Weights of a small transformer language model: tied embeddings.
Each number is 200 + 40 x the weight over its row's rms, rounded and kept within 0 to 999. Layers, rows and columns count from 0. The size before them is the row's rms in percent of the matrix's.

# layer 3 attention output (transposed), 192x192, rms 0.0901, rows 61-95, columns 96-191
111,225,244,183,211,190,205,223,238,190,294,129,208,160,218,182,189,239,192,193,233,238,175,217,234,287,196,218,152,217,190,191,232,227,171,286,241,198,210,127,221,199,227,182,181,215,175,197,237,202,228,143,204,252,196,179,223,212,258,197,262,199,188,240,170,186,176,205,199,211,181,255,221,159,183,74,216,128,172,216,182,242,228,181,189,193,177,177,216,202,152,178,141,131,164,268,178
097,220,201,272,202,250,286,148,194,118,162,122,254,218,219,194,264,199,286,215,239,191,144,252,185,217,211,245,227,189,244,252,203,210,258,138,153,237,170,197,187,206,205,225,223,117,151,196,143,191,228,223,205,187,194,163,228,215,171,190,174,184,236,162,198,144,247,144,191,180,184,171,246,230,247,203,186,133,183,161,206,226,253,230,192,243,283,169,264,140,191,216,228,181,210,195,282
108,219,181,193,150,180,157,174,221,223,133,203,166,224,239,201,243,238,222,167,178,161,306,212,207,160,154,185,108,121,221,250,129,188,198,182,215,215,171,302,270,218,219,123,189,249,295,148,217,151,199,196,172,209,235,234,149,166,166,208,173,195,149,220,165,209,259,162,177,210,225,222,175,202,170,240,184,216,246,86,241,216,183,219,215,176,256,157,219,221,242,204,180,256,194,253,206
097,158,177,225,130,178,252,202,228,168,199,164,178,184,146,156,206,225,225,191,244,225,165,251,188,198,196,247,212,262,215,294,175,129,242,156,315,277,220,217,170,154,219,205,246,200,187,213,199,229,216,118,128,209,172,196,186,229,244,169,172,266,237,229,177,194,204,155,214,222,79,217,200,192,210,214,213,274,174,147,198,68,243,172,260,190,235,240,251,176,202,214,220,240,192,177,229
092,179,187,179,196,206,210,106,121,149,215,143,193,168,179,209,219,222,134,204,154,156,199,255,206,193,230,162,171,212,213,220,281,151,161,228,185,250,127,161,221,263,182,185,210,225,233,197,203,182,190,159,180,162,256,221,165,199,223,239,259,250,221,179,209,209,262,219,182,267,140,178,193,234,231,234,328,247,205,186,217,252,191,191,185,185,174,198,174,211,183,147,200,216,204,183,280
100,200,140,178,184,223,198,208,231,189,210,179,170,219,178,178,238,250,235,185,208,206,241,166,184,253,200,181,143,266,209,227,213,162,162,187,218,153,177,184,207,217,176,154,228,208,192,113,142,229,203,135,211,218,227,217,102,197,207,264,263,241,239,225,172,158,148,157,212,180,159,235,139,171,186,342,214,260,211,138,172,148,209,156,184,172,182,280,252,182,230,199,217,214,224,170,186
101,261,184,238,207,184,219,207,229,191,145,236,202,230,209,256,282,191,223,205,139,197,212,155,213,213,193,231,194,219,212,115,220,251,200,174,126,248,170,173,303,230,172,119,227,200,229,142,164,208,157,278,227,185,184,197,190,209,160,199,234,105,100,162,204,204,230,188,204,192,154,233,188,180,246,255,153,182,254,221,157,227,231,262,200,209,192,192,147,192,207,228,252,170,262,192,205
098,289,238,193,242,214,205,217,149,245,261,240,196,155,259,171,136,179,183,187,218,157,187,208,214,168,204,166,139,202,234,224,207,193,158,248,223,217,278,90,209,245,164,159,145,260,164,238,285,120,258,266,207,158,220,176,159,218,243,240,176,195,243,195,152,197,197,151,175,257,232,172,215,194,158,122,151,154,230,170,186,205,158,262,209,176,171,155,109,192,205,209,180,154,135,161,203
097,233,227,182,206,208,271,127,200,91,165,237,228,190,166,176,230,166,216,177,88,249,156,239,233,241,263,191,254,242,237,132,220,186,194,181,147,263,214,121,229,222,158,130,126,216,170,190,200,211,155,229,242,114,219,201,136,193,186,267,223,222,252,237,181,177,163,212,213,215,122,138,90,201,183,188,195,179,210,298,195,123,119,210,218,217,191,252,156,212,214,183,203,215,223,233,239
114,183,191,179,188,255,281,209,237,133,219,157,229,183,186,153,180,271,233,190,159,221,273,239,245,284,199,198,162,207,181,144,260,120,206,206,234,177,193,132,227,226,211,170,177,147,150,185,199,202,176,131,188,193,229,182,163,175,228,217,213,181,223,159,263,197,259,190,210,158,138,210,163,165,152,189,252,188,132,260,280,250,139,108,236,188,165,158,245,240,221,178,242,249,233,249,195
087,168,208,154,182,241,211,234,256,210,131,235,243,211,121,165,227,154,181,217,205,174,242,279,196,136,216,234,217,188,157,239,185,189,142,147,264,228,259,204,292,182,150,202,309,116,133,262,247,258,189,215,149,224,171,241,156,247,159,180,165,225,243,205,193,185,227,230,118,247,182,190,186,145,173,218,256,245,204,255,220,171,223,159,214,179,167,190,196,185,192,193,158,198,133,147,206
095,204,212,231,207,199,153,201,98,218,170,167,227,161,244,218,129,168,178,181,193,209,146,234,192,182,248,240,212,180,181,263,215,192,155,213,204,233,219,258,206,171,178,202,206,190,206,229,181,199,182,79,166,185,225,197,141,203,218,219,153,286,217,250,245,194,209,199,171,243,269,151,204,198,152,178,161,220,234,120,213,239,247,144,270,205,243,133,199,180,169,189,151,172,148,250,212
098,236,175,213,145,247,270,211,187,172,215,149,218,208,154,239,183,182,195,238,222,241,129,197,188,242,250,235,235,228,186,211,188,306,229,201,238,176,225,144,257,198,141,255,218,215,92,225,201,191,218,205,192,182,212,171,145,248,196,206,239,221,224,166,267,180,200,197,217,192,298,178,188,185,170,139,283,234,235,373,176,183,231,199,217,190,173,124,173,173,151,201,113,178,194,131,201
103,208,212,278,182,224,174,147,196,242,187,133,216,184,173,269,157,203,171,186,252,162,253,197,262,278,209,187,205,218,187,203,197,227,200,212,210,94,214,233,190,164,132,208,204,212,139,201,189,216,139,182,212,187,232,189,179,191,206,206,245,152,207,253,194,232,189,231,199,167,307,83,163,185,170,204,228,224,152,260,237,253,162,118,237,188,208,144,267,187,241,175,231,225,248,218,179
084,161,219,216,183,272,171,186,178,189,146,216,226,237,187,272,211,211,216,244,128,198,215,141,263,265,199,224,195,183,204,107,245,185,223,223,88,141,162,224,183,219,182,157,219,198,170,224,223,208,136,197,184,172,176,160,248,214,202,239,226,129,190,231,216,236,225,225,163,150,248,171,148,146,198,209,264,189,221,308,204,251,178,179,129,201,229,168,176,213,265,229,244,161,237,219,120
102,248,193,192,196,153,175,204,193,64,178,260,203,198,191,259,162,220,224,207,191,161,127,170,133,176,169,209,195,199,150,119,206,236,182,252,161,162,149,275,227,202,191,178,208,238,238,208,221,189,181,219,222,242,227,205,224,209,239,229,171,158,181,204,219,202,211,158,184,182,258,252,282,212,155,231,153,157,227,245,272,188,245,206,208,202,166,224,173,207,204,172,177,53,313,177,207
098,170,208,207,224,175,169,254,130,293,254,227,143,214,168,228,242,131,237,255,207,178,163,239,83,209,193,140,165,189,211,222,257,131,185,191,184,167,238,229,138,158,200,270,206,215,174,200,228,185,211,277,188,232,171,209,261,280,184,141,210,248,224,169,195,190,194,238,206,199,210,273,243,216,280,234,248,201,178,136,243,265,243,192,173,250,173,292,184,217,169,174,233,210,196,186,201
109,208,207,177,199,229,177,250,181,149,276,180,192,215,186,182,156,178,190,237,204,179,181,158,242,236,218,182,260,207,189,283,167,178,177,234,181,285,241,143,158,221,100,189,173,214,200,128,164,242,175,169,143,260,176,231,143,213,264,114,205,269,229,192,184,245,165,178,218,231,205,242,248,191,191,286,184,189,144,164,200,164,211,159,189,144,154,209,209,215,178,235,209,189,215,178,88
099,252,208,212,198,166,197,135,143,230,156,228,151,208,192,173,227,201,242,187,149,191,198,283,177,221,172,231,255,213,246,185,262,125,133,224,134,184,171,180,165,188,181,144,193,225,196,167,143,262,196,209,191,173,261,174,198,192,193,193,211,211,259,186,224,180,144,103,275,161,221,194,149,182,279,351,149,197,188,195,227,189,153,194,256,199,158,237,133,157,191,225,251,281,189,218,212
089,251,172,188,191,241,276,194,190,123,230,135,260,217,208,273,175,210,186,177,199,162,141,200,244,247,253,175,193,188,209,226,168,257,226,180,181,196,248,141,232,254,142,215,254,151,170,255,193,165,152,204,199,132,165,211,117,231,188,216,156,216,192,135,200,182,137,176,234,199,226,159,285,162,158,211,215,221,205,208,174,178,233,262,113,179,228,197,236,170,118,226,187,116,202,192,134
100,130,183,152,160,198,180,178,194,292,103,255,147,195,182,155,175,266,187,207,203,276,238,202,106,191,216,223,204,180,150,200,167,148,192,267,234,219,140,135,151,158,155,118,197,132,208,220,225,187,235,165,190,162,218,218,192,198,267,229,187,215,249,233,214,229,242,169,198,263,251,205,228,224,206,123,188,236,234,194,222,164,205,150,212,176,199,269,171,217,134,203,190,241,89,214,260
087,97,178,233,214,185,207,251,246,191,199,165,145,204,198,200,183,250,249,219,219,194,165,178,158,145,127,264,163,186,172,204,204,141,216,192,182,153,181,334,202,102,182,154,223,174,263,221,191,212,201,80,194,184,237,161,295,167,269,169,230,265,246,251,205,247,234,211,199,161,184,200,214,265,239,207,214,207,135,109,218,202,233,112,180,188,253,213,301,193,235,246,199,233,190,232,181
077,234,217,212,168,262,327,163,264,177,205,232,232,186,209,222,259,203,245,166,195,236,201,175,206,284,211,241,171,185,193,208,224,255,249,161,173,266,192,175,221,204,199,209,202,167,151,217,179,198,219,269,209,155,207,157,194,167,146,181,179,128,193,168,240,245,293,159,222,161,223,101,178,192,172,142,194,230,251,209,168,201,170,243,235,276,199,169,273,157,170,162,244,210,116,166,230
085,137,216,170,206,227,292,206,202,165,195,158,226,187,137,198,122,223,210,228,238,217,155,217,170,207,253,282,260,218,155,209,156,185,222,223,237,218,244,189,168,237,157,251,211,207,158,218,174,256,212,131,166,169,164,218,174,235,170,179,195,202,252,150,183,158,171,191,211,161,256,187,207,206,244,257,246,188,150,257,165,151,160,192,204,227,193,145,327,214,205,184,195,201,285,145,232
080,155,201,173,176,210,235,241,208,177,161,206,123,152,147,208,320,232,224,116,163,265,192,296,180,252,186,256,125,235,190,218,270,188,186,165,219,204,175,195,209,165,228,231,230,221,202,225,174,246,162,190,241,191,225,150,246,206,227,174,200,210,283,194,230,256,268,175,188,167,227,195,251,224,226,241,222,174,201,147,250,165,211,157,166,205,211,206,232,172,199,189,136,91,122,194,233
099,206,182,147,163,293,180,175,142,205,194,181,254,200,193,148,280,192,266,229,209,257,232,179,193,168,204,175,238,185,224,166,182,227,248,234,168,219,158,182,136,191,213,150,186,184,118,218,220,213,198,291,212,165,258,237,178,214,190,180,189,193,197,180,195,186,210,213,175,178,240,253,190,182,199,145,232,211,189,318,250,227,251,191,134,215,216,207,226,223,230,195,193,272,215,196,208
109,136,205,126,200,177,174,179,301,156,183,232,131,215,261,226,127,215,175,140,131,216,288,151,266,177,201,197,159,194,141,108,257,225,212,236,196,176,221,183,217,258,141,152,105,207,238,182,204,149,154,208,213,261,199,236,199,165,247,226,243,121,156,213,210,247,249,237,175,238,203,193,180,195,174,176,201,146,208,216,212,191,135,220,201,192,212,111,149,268,226,181,181,181,249,157,193
089,219,216,219,126,228,157,302,219,186,209,218,217,185,245,181,198,242,154,180,273,182,196,147,139,146,195,147,206,195,139,203,228,267,226,215,261,110,187,225,132,191,229,254,165,236,179,194,202,155,261,127,181,260,189,188,198,207,253,172,123,163,170,165,137,212,252,261,198,240,215,279,194,210,203,126,229,205,231,198,180,207,258,232,149,226,143,184,166,214,220,223,150,145,138,184,205
096,171,257,193,202,230,267,187,162,155,194,202,257,195,180,200,265,173,206,168,208,303,146,157,227,191,148,180,192,236,165,256,109,250,185,152,228,246,248,148,210,227,197,194,208,116,170,234,245,186,207,189,215,102,151,223,106,186,253,185,236,295,187,257,228,251,220,81,185,150,189,202,179,174,190,205,149,223,200,251,239,117,142,241,166,179,184,161,324,236,208,193,238,131,150,248,238
111,224,165,191,173,245,122,207,181,220,193,191,246,207,213,209,207,261,197,151,222,207,263,171,171,206,236,196,138,119,211,277,171,172,155,214,279,192,239,125,219,226,108,227,253,152,170,227,208,167,170,146,168,211,160,193,108,194,232,221,153,215,215,200,244,208,195,211,163,171,259,191,186,154,191,280,209,211,182,181,182,291,180,153,211,133,130,209,176,245,114,188,166,162,214,241,164
091,215,210,190,217,234,199,143,206,120,217,208,226,237,202,222,244,268,222,259,216,171,118,126,269,241,177,175,188,190,238,277,238,247,255,242,226,194,179,226,232,223,281,150,234,160,237,209,196,148,177,305,170,236,181,189,259,223,231,164,222,209,155,179,182,234,240,142,148,160,178,213,217,156,169,193,244,227,195,249,209,231,255,230,195,195,232,210,168,190,192,175,214,168,181,142,228
095,132,204,212,264,199,210,266,143,247,200,249,192,235,216,176,278,269,159,208,210,188,117,236,122,64,229,210,182,129,208,259,115,195,217,209,218,160,158,183,207,208,238,305,195,175,160,130,173,226,276,228,252,154,172,212,150,230,254,187,218,227,162,209,260,200,211,226,207,199,172,221,223,177,242,148,260,215,199,195,226,261,215,179,170,184,191,178,201,227,179,187,191,160,190,186,240
102,231,121,231,215,154,201,183,254,320,237,164,184,230,180,194,272,191,241,202,210,278,170,149,168,193,197,183,268,246,178,206,151,193,181,242,117,142,126,147,203,140,151,214,185,179,205,129,212,240,235,196,251,143,164,150,255,227,253,196,219,240,167,183,205,174,133,226,236,190,146,179,194,235,264,213,195,202,201,171,172,211,229,205,160,188,193,282,186,150,200,259,292,148,175,203,159
104,257,199,168,178,216,174,256,201,162,143,259,146,193,201,181,241,218,148,223,191,215,203,248,169,135,154,287,173,223,224,157,211,277,154,255,154,171,190,205,236,252,166,215,145,183,220,146,176,235,159,187,240,143,194,191,155,208,212,208,152,211,172,174,164,167,189,194,151,230,215,198,243,191,230,241,216,113,189,166,250,156,220,143,136,258,203,204,173,168,193,191,164,154,175,195,245
087,192,139,190,193,203,208,258,213,118,149,258,202,228,247,191,280,302,171,189,143,202,150,192,184,198,188,172,237,214,177,168,271,223,217,231,121,230,201,132,228,235,149,243,150,129,143,207,229,205,192,250,172,181,229,188,166,178,200,254,290,178,155,170,235,200,216,206,204,179,151,244,181,220,225,216,216,234,234,240,222,231,179,251,187,228,210,222,141,179,92,178,203,195,138,156,230
# layer 3 attention value, 192x192, rms 0.0932, rows 62-95, columns 96-191
100,198,225,167,177,188,115,219,255,249,170,230,190,205,234,285,116,233,117,206,213,255,265,165,206,169,198,167,206,228,146,164,273,220,159,226,228,172,199,217,192,125,221,200,174,267,254,169,240,211,220,200,161,271,181,255,131,189,195,206,234,223,182,219,182,188,117,243,204,247,193,248,164,214,131,190,192,256,281,205,203,215,187,183,175,96,143,221,145,208,162,225,149,177,212,214,159
114,188,217,230,249,190,260,182,218,132,290,129,255,151,179,212,170,217,254,150,233,216,98,177,196,264,235,184,253,235,203,169,229,207,250,176,205,213,158,105,154,188,157,226,248,129,150,201,184,213,259,228,206,181,186,189,242,203,223,228,211,240,266,174,251,210,196,267,220,239,206,185,258,219,202,223,255,184,125,249,170,206,175,149,187,234,208,188,259,220,176,143,241,178,222,182,151
108,261,201,190,239,185,156,231,198,173,173,287,209,228,183,189,203,196,219,179,153,203,200,171,180,196,222,143,251,130,206,152,269,268,212,273,126,149,179,179,220,261,212,198,154,209,204,178,253,160,160,290,218,177,245,201,180,235,212,228,227,164,178,201,218,216,218,249,214,182,288,213,233,235,241,195,209,113,258,264,230,278,159,233,71,207,165,210,143,184,149,184,192,184,215,227,163
094,150,193,204,176,196,226,193,245,244,132,235,137,197,265,174,165,129,253,179,241,275,135,145,193,211,185,298,215,211,201,240,188,232,219,175,186,139,256,236,178,184,191,216,145,173,171,243,215,164,253,224,232,231,147,158,172,193,108,121,199,111,153,221,166,253,228,196,155,174,296,182,193,146,184,205,187,155,213,173,212,162,196,200,144,200,209,231,249,184,252,247,203,225,210,255,148
104,186,220,210,254,200,182,211,181,188,176,211,187,169,234,144,99,191,190,228,190,204,166,215,206,161,194,218,262,197,171,248,206,187,232,164,204,223,266,245,185,216,187,204,162,210,175,243,269,210,174,277,168,199,237,184,356,222,264,121,133,183,161,182,256,271,205,279,166,249,190,163,251,198,224,139,227,185,201,258,209,221,173,236,177,244,170,124,159,254,172,158,171,238,207,234,162
104,157,224,195,212,270,215,204,134,263,272,136,198,194,265,142,146,201,146,235,213,211,191,246,180,155,213,181,156,207,146,193,157,122,139,178,272,200,235,214,117,164,224,207,185,223,187,233,209,198,222,151,172,255,190,181,239,195,256,175,123,285,289,249,192,200,218,215,220,208,222,216,218,169,182,161,175,292,132,152,176,180,145,157,171,159,194,209,294,200,213,199,188,248,162,250,245
114,160,136,207,164,186,233,176,263,184,174,140,227,272,148,240,245,160,188,226,200,255,214,171,200,268,168,219,241,206,193,160,128,198,238,151,130,143,155,262,165,213,253,246,304,165,208,215,105,246,115,133,201,168,135,227,212,154,123,156,252,197,193,187,186,189,179,175,164,135,208,201,164,199,205,222,235,244,120,223,209,217,279,176,192,229,199,221,252,167,234,187,215,236,286,162,231
101,175,215,191,229,229,179,218,224,237,235,227,144,229,242,193,199,217,199,167,255,213,242,169,160,173,152,176,158,226,102,286,162,216,214,188,214,113,193,278,185,166,210,248,264,224,224,208,213,153,209,166,174,291,232,131,277,252,199,150,111,163,144,168,165,173,245,184,126,151,270,222,271,169,188,196,227,248,219,177,216,192,224,223,163,194,187,217,216,167,151,181,188,235,208,246,155
115,207,290,177,210,222,147,187,172,224,139,267,128,211,213,190,257,196,148,159,223,207,167,162,153,114,246,149,195,167,207,316,171,218,147,185,163,180,222,253,200,169,137,151,165,225,233,194,189,247,171,255,169,202,215,181,269,274,137,131,156,191,138,225,137,211,168,140,150,226,237,235,157,195,244,205,199,202,237,184,153,165,225,217,144,266,202,258,171,175,170,202,179,236,141,216,136
093,242,174,207,241,213,188,162,140,184,277,245,206,214,200,188,176,216,291,204,176,225,139,166,205,263,159,101,212,183,235,169,199,223,268,238,140,180,151,236,145,235,246,181,154,199,240,213,178,72,196,174,228,189,236,139,221,196,263,219,246,205,193,204,223,196,235,222,284,154,212,163,216,246,285,195,131,174,229,192,205,208,178,222,171,215,232,280,227,188,177,168,229,231,249,230,251
095,214,138,172,155,236,249,191,341,118,174,245,249,199,107,197,192,176,209,247,202,211,204,226,164,216,183,143,264,270,264,128,168,170,293,181,177,194,198,155,181,240,248,188,222,218,225,156,210,204,192,218,175,190,173,187,195,175,192,151,271,150,128,188,190,154,163,258,199,157,193,252,217,194,226,249,256,179,160,179,195,208,227,223,186,196,171,254,209,223,250,198,184,216,277,135,231
101,192,184,191,206,236,137,182,248,191,159,226,178,187,197,101,199,142,243,259,183,150,225,234,175,169,169,209,169,217,245,153,195,119,147,192,210,206,223,268,139,151,246,195,151,259,304,200,255,184,167,171,208,262,206,231,226,150,254,141,218,213,155,238,128,180,213,197,246,220,115,198,168,211,252,233,135,242,229,77,219,223,224,231,219,179,199,287,228,206,220,212,200,263,230,244,240
107,188,220,153,229,216,172,250,181,189,183,278,162,201,165,140,208,198,187,190,132,214,198,189,176,111,207,226,195,222,266,243,202,166,224,174,252,306,197,218,213,195,198,166,189,225,229,240,261,257,252,219,169,213,200,167,263,231,223,163,206,265,133,163,239,145,205,223,142,200,92,259,243,235,195,260,195,177,284,194,195,158,234,259,183,249,204,231,153,248,176,188,176,152,137,166,119
094,200,220,185,198,178,182,152,185,245,234,172,150,119,252,139,218,199,139,166,246,184,198,253,186,118,207,200,136,282,178,247,183,161,169,192,225,268,187,210,202,160,170,175,158,208,216,214,206,206,281,177,156,276,293,200,232,241,152,187,163,282,217,202,187,162,194,177,180,284,123,219,170,210,166,194,143,230,189,149,170,117,221,203,214,211,222,216,231,195,181,187,141,303,162,198,241
110,189,222,235,204,288,257,179,211,261,218,159,239,172,212,198,201,166,158,236,175,201,290,259,207,277,204,160,222,174,216,158,192,184,191,136,223,236,215,131,160,174,255,210,164,175,182,171,183,233,269,147,170,154,208,183,149,168,193,177,186,230,208,185,171,180,208,267,207,204,146,173,153,180,209,151,200,224,143,185,134,220,162,223,219,157,188,172,239,144,238,198,180,288,165,199,169
099,249,126,195,155,211,222,193,176,227,194,149,241,188,218,217,179,213,170,224,210,189,193,188,275,245,204,286,213,197,168,173,199,244,194,242,189,229,198,170,303,171,240,199,159,152,182,200,172,195,168,135,199,168,181,240,142,136,201,278,235,124,244,227,202,247,217,167,250,143,211,169,170,212,168,146,144,176,229,213,206,177,186,181,190,88,178,145,205,197,241,250,195,197,228,179,244
093,185,187,216,205,207,220,213,265,173,172,211,198,169,191,156,224,183,129,204,199,199,214,273,100,207,160,240,164,193,186,146,211,143,167,201,184,195,213,203,303,150,273,183,183,195,184,199,220,228,259,214,243,147,190,187,200,208,164,252,207,196,179,217,239,222,215,224,146,175,234,146,158,188,215,143,214,244,221,168,207,219,229,238,261,186,189,171,190,198,154,110,205,259,234,251,251
094,196,163,217,179,231,176,290,228,232,230,153,213,187,195,227,168,239,136,236,290,216,239,237,253,160,219,223,150,233,142,236,129,192,203,218,257,200,221,190,219,200,245,219,224,207,264,227,163,169,199,227,198,224,94,220,205,158,206,166,194,224,172,170,181,224,223,275,200,239,204,219,270,197,152,128,214,251,162,151,206,254,223,189,196,206,163,193,219,269,171,191,216,193,205,216,202
105,118,201,227,210,289,177,208,230,209,167,260,167,220,215,123,219,177,207,249,228,210,266,216,153,178,108,203,221,202,221,132,229,154,194,190,178,169,207,288,193,180,253,182,188,219,201,155,210,236,198,101,236,237,201,170,301,218,223,169,236,197,151,240,170,193,223,188,145,234,131,246,84,221,218,188,167,175,236,161,198,171,194,193,282,171,127,193,207,184,252,151,163,254,232,210,254
095,228,201,211,169,144,234,202,214,183,175,179,221,149,183,206,232,212,254,189,220,198,185,194,247,238,198,205,193,244,230,208,224,239,214,203,168,158,286,198,257,264,208,246,261,224,215,181,208,189,109,283,171,162,163,199,193,155,79,183,208,192,188,204,169,208,153,177,183,155,203,196,175,192,169,288,288,160,206,151,251,247,196,208,138,239,203,214,270,154,263,219,224,179,307,177,153
086,258,191,160,182,81,160,182,190,243,140,202,190,113,193,214,184,211,107,164,206,238,232,191,204,250,298,182,297,182,251,214,249,237,199,192,240,286,198,152,149,299,183,146,159,189,128,162,191,236,252,337,175,170,194,269,127,191,161,214,204,161,203,157,227,213,149,200,238,259,198,203,225,160,179,213,201,182,194,286,167,239,156,221,137,276,180,132,172,187,208,188,238,195,180,159,149
086,200,210,237,221,258,138,216,122,242,249,196,136,240,193,188,147,222,193,206,206,212,221,198,187,112,253,176,213,140,223,244,182,227,176,186,229,194,209,268,176,193,222,181,184,236,262,173,213,204,210,154,171,243,157,213,184,206,299,209,193,246,183,197,180,159,145,179,159,266,136,284,202,215,200,270,156,217,193,212,199,200,201,206,155,169,241,204,167,262,251,185,216,197,194,218,173
097,195,204,210,196,186,149,220,194,206,186,300,149,224,254,209,236,218,209,152,216,141,261,174,263,156,192,167,152,208,285,248,272,189,188,195,186,147,119,241,213,153,237,175,202,231,257,210,230,164,187,234,236,218,206,159,213,194,221,217,217,202,167,199,209,197,189,184,145,239,128,188,166,191,160,162,133,156,270,197,198,265,215,183,276,211,217,272,89,187,208,156,222,178,110,274,188
097,262,193,166,207,244,188,148,149,255,200,190,204,169,195,202,134,222,116,211,250,223,257,114,192,186,261,133,283,145,201,209,187,262,175,190,210,181,155,230,176,285,214,161,156,189,240,199,222,197,213,231,144,164,215,251,141,209,173,176,190,203,166,214,170,153,150,230,198,242,148,228,175,184,141,194,173,197,174,266,139,245,199,221,135,229,173,222,185,170,251,245,255,260,227,169,159
100,178,207,211,192,117,230,206,234,218,193,186,189,207,252,224,184,214,214,208,254,173,146,177,162,226,222,231,129,229,97,229,227,159,147,217,215,173,254,234,299,189,155,258,171,234,233,197,274,233,202,170,169,295,220,209,194,189,185,265,166,152,194,214,164,184,152,219,236,205,197,141,191,178,207,248,194,222,289,134,246,166,196,195,216,126,221,243,224,196,192,281,199,145,240,245,164
113,214,262,232,232,224,241,184,132,221,204,208,187,169,207,172,236,153,167,156,206,217,177,202,188,232,212,187,214,214,292,275,161,162,164,134,202,247,184,234,187,135,212,210,239,197,172,260,210,226,286,219,167,120,188,157,220,227,158,124,176,276,212,224,222,151,201,169,167,158,198,193,215,190,177,215,253,255,115,233,155,157,204,168,197,251,193,240,263,144,242,164,244,224,159,213,182
105,210,197,213,194,111,212,124,210,194,229,165,241,193,132,183,197,134,272,214,138,166,184,220,229,288,202,234,226,207,291,151,152,154,210,161,157,236,200,143,247,237,219,177,210,169,193,225,190,254,141,229,256,112,215,248,165,160,161,228,307,218,271,262,260,239,179,115,267,206,167,138,249,217,200,248,216,213,111,239,230,200,152,180,186,223,215,211,219,179,177,199,204,194,215,148,181
090,173,161,234,190,193,142,215,268,182,220,249,138,221,236,153,193,224,206,142,260,123,262,196,179,205,224,225,199,142,161,132,334,200,223,181,190,145,119,272,154,228,240,158,181,255,284,211,169,232,207,192,169,266,236,205,281,171,218,256,180,136,194,129,179,158,200,249,130,219,201,137,204,182,191,164,188,211,214,177,210,303,254,206,214,225,219,199,111,161,181,62,210,237,222,183,126
094,208,191,197,262,217,252,201,211,161,193,220,141,165,179,162,203,185,280,194,190,201,126,240,178,208,154,181,230,244,224,160,221,193,238,187,117,184,213,205,206,229,231,163,175,212,259,196,183,208,195,163,240,186,233,184,282,234,236,207,251,234,154,246,207,267,240,247,220,246,186,181,216,241,224,163,224,146,197,144,200,127,218,222,257,245,202,182,289,252,237,142,235,328,222,182,207
101,166,211,253,162,175,174,166,184,199,176,159,208,147,253,186,181,151,161,190,166,216,199,264,108,206,232,220,253,166,175,95,229,156,155,171,172,228,220,172,201,191,156,206,94,274,172,171,209,229,289,125,199,178,241,211,119,207,156,182,188,212,241,208,186,173,206,246,263,232,206,147,156,218,262,207,146,177,190,186,183,144,170,194,147,127,208,181,258,153,198,263,174,249,252,249,199
089,235,104,150,193,120,175,157,188,189,200,129,153,178,198,226,206,166,287,187,179,156,203,148,300,300,204,211,202,217,189,146,275,196,184,203,167,196,235,185,175,204,200,154,189,200,204,184,175,191,100,192,214,206,162,239,211,118,176,204,240,135,271,201,212,185,217,134,261,201,228,165,214,141,117,199,159,202,210,180,159,202,183,209,187,229,219,248,207,184,238,194,226,227,181,166,191
097,205,181,176,189,153,147,249,146,226,167,132,191,184,234,183,158,253,153,183,209,166,237,277,240,155,184,287,155,217,138,231,212,192,201,211,267,219,244,208,238,253,212,208,226,267,165,194,200,222,110,267,165,253,192,270,243,164,207,246,133,204,238,224,228,272,219,158,201,261,195,251,226,139,134,217,208,269,208,193,263,178,147,231,236,217,191,117,210,230,175,234,167,216,238,222,244
113,150,201,167,238,197,220,202,209,241,217,151,263,206,237,245,157,170,198,186,260,244,245,161,248,252,195,130,234,255,197,221,207,130,215,135,231,176,226,222,128,179,239,192,240,212,209,260,208,168,226,222,169,203,162,232,220,155,143,158,244,200,244,226,211,201,168,199,250,183,212,184,161,172,164,164,233,298,145,207,152,261,202,218,215,168,142,236,231,188,234,216,224,267,235,158,194
101,154,242,191,212,225,209,129,183,262,208,152,134,148,265,161,188,136,259,227,248,206,217,230,211,252,213,228,194,210,209,216,182,172,147,179,272,178,267,256,195,210,222,157,197,237,254,211,157,166,213,143,224,250,169,189,207,158,163,139,164,172,208,227,119,233,235,132,236,209,222,119,209,196,188,171,199,217,151,106,214,150,196,134,178,151,207,243,283,173,259,233,185,229,267,240,224
# layer 3 attention query, 192x192, rms 0.0749, rows 96-97, columns 96-191
107,111,144,199,296,182,109,184,204,196,158,180,154,154,215,211,208,163,165,146,275,175,200,84,189,279,155,214,203,273,209,225,226,224,208,230,161,128,213,129,211,141,184,190,151,246,178,262,205,219,168,193,204,200,150,285,192,201,230,224,189,190,240,197,260,247,139,208,183,202,172,199,174,175,210,230,198,228,188,163,134,176,194,230,144,202,213,244,211,248,145,212,233,234,240,104,187
127,169,179,135,243,139,134,181,235,221,183,206,218,176,200,200,114,208,106,263,234,175,205,144,208,237,148,268,103,268,209,168,242,247,286,223,224,201,235,123,219,312,223,224,167,207,213,206,253,250,215,116,179,238,229,180,172,184,199,187,201,157,219,159,193,200,187,204,249,249,181,170,143,131,241,162,229,210,235,230,130,237,178,164,209,177,177,89,139,206,270,165,195,192,264,221,241
# layer 3 attention key, 192x192, rms 0.0781, rows 96-97, columns 96-191
100,230,170,202,234,179,207,160,115,145,214,230,254,182,257,253,230,157,216,253,198,210,258,181,184,194,276,212,219,239,164,183,161,243,228,176,145,208,154,199,195,234,177,157,223,174,215,142,169,284,185,194,219,177,232,157,226,123,192,169,286,183,231,199,118,172,199,185,213,159,211,188,137,159,193,142,182,246,177,198,190,269,293,134,233,241,236,207,238,221,215,254,207,214,200,250,181
128,229,220,152,193,239,154,168,140,90,227,269,202,80,163,210,145,171,190,195,191,194,253,212,149,231,197,252,199,204,180,226,210,176,180,190,205,112,253,181,173,219,198,279,248,239,244,214,204,195,158,216,188,161,184,230,205,166,203,200,268,212,209,244,163,180,278,178,237,132,262,270,205,211,218,226,126,230,189,267,191,226,204,154,169,201,269,214,227,168,225,208,164,244,185,187,122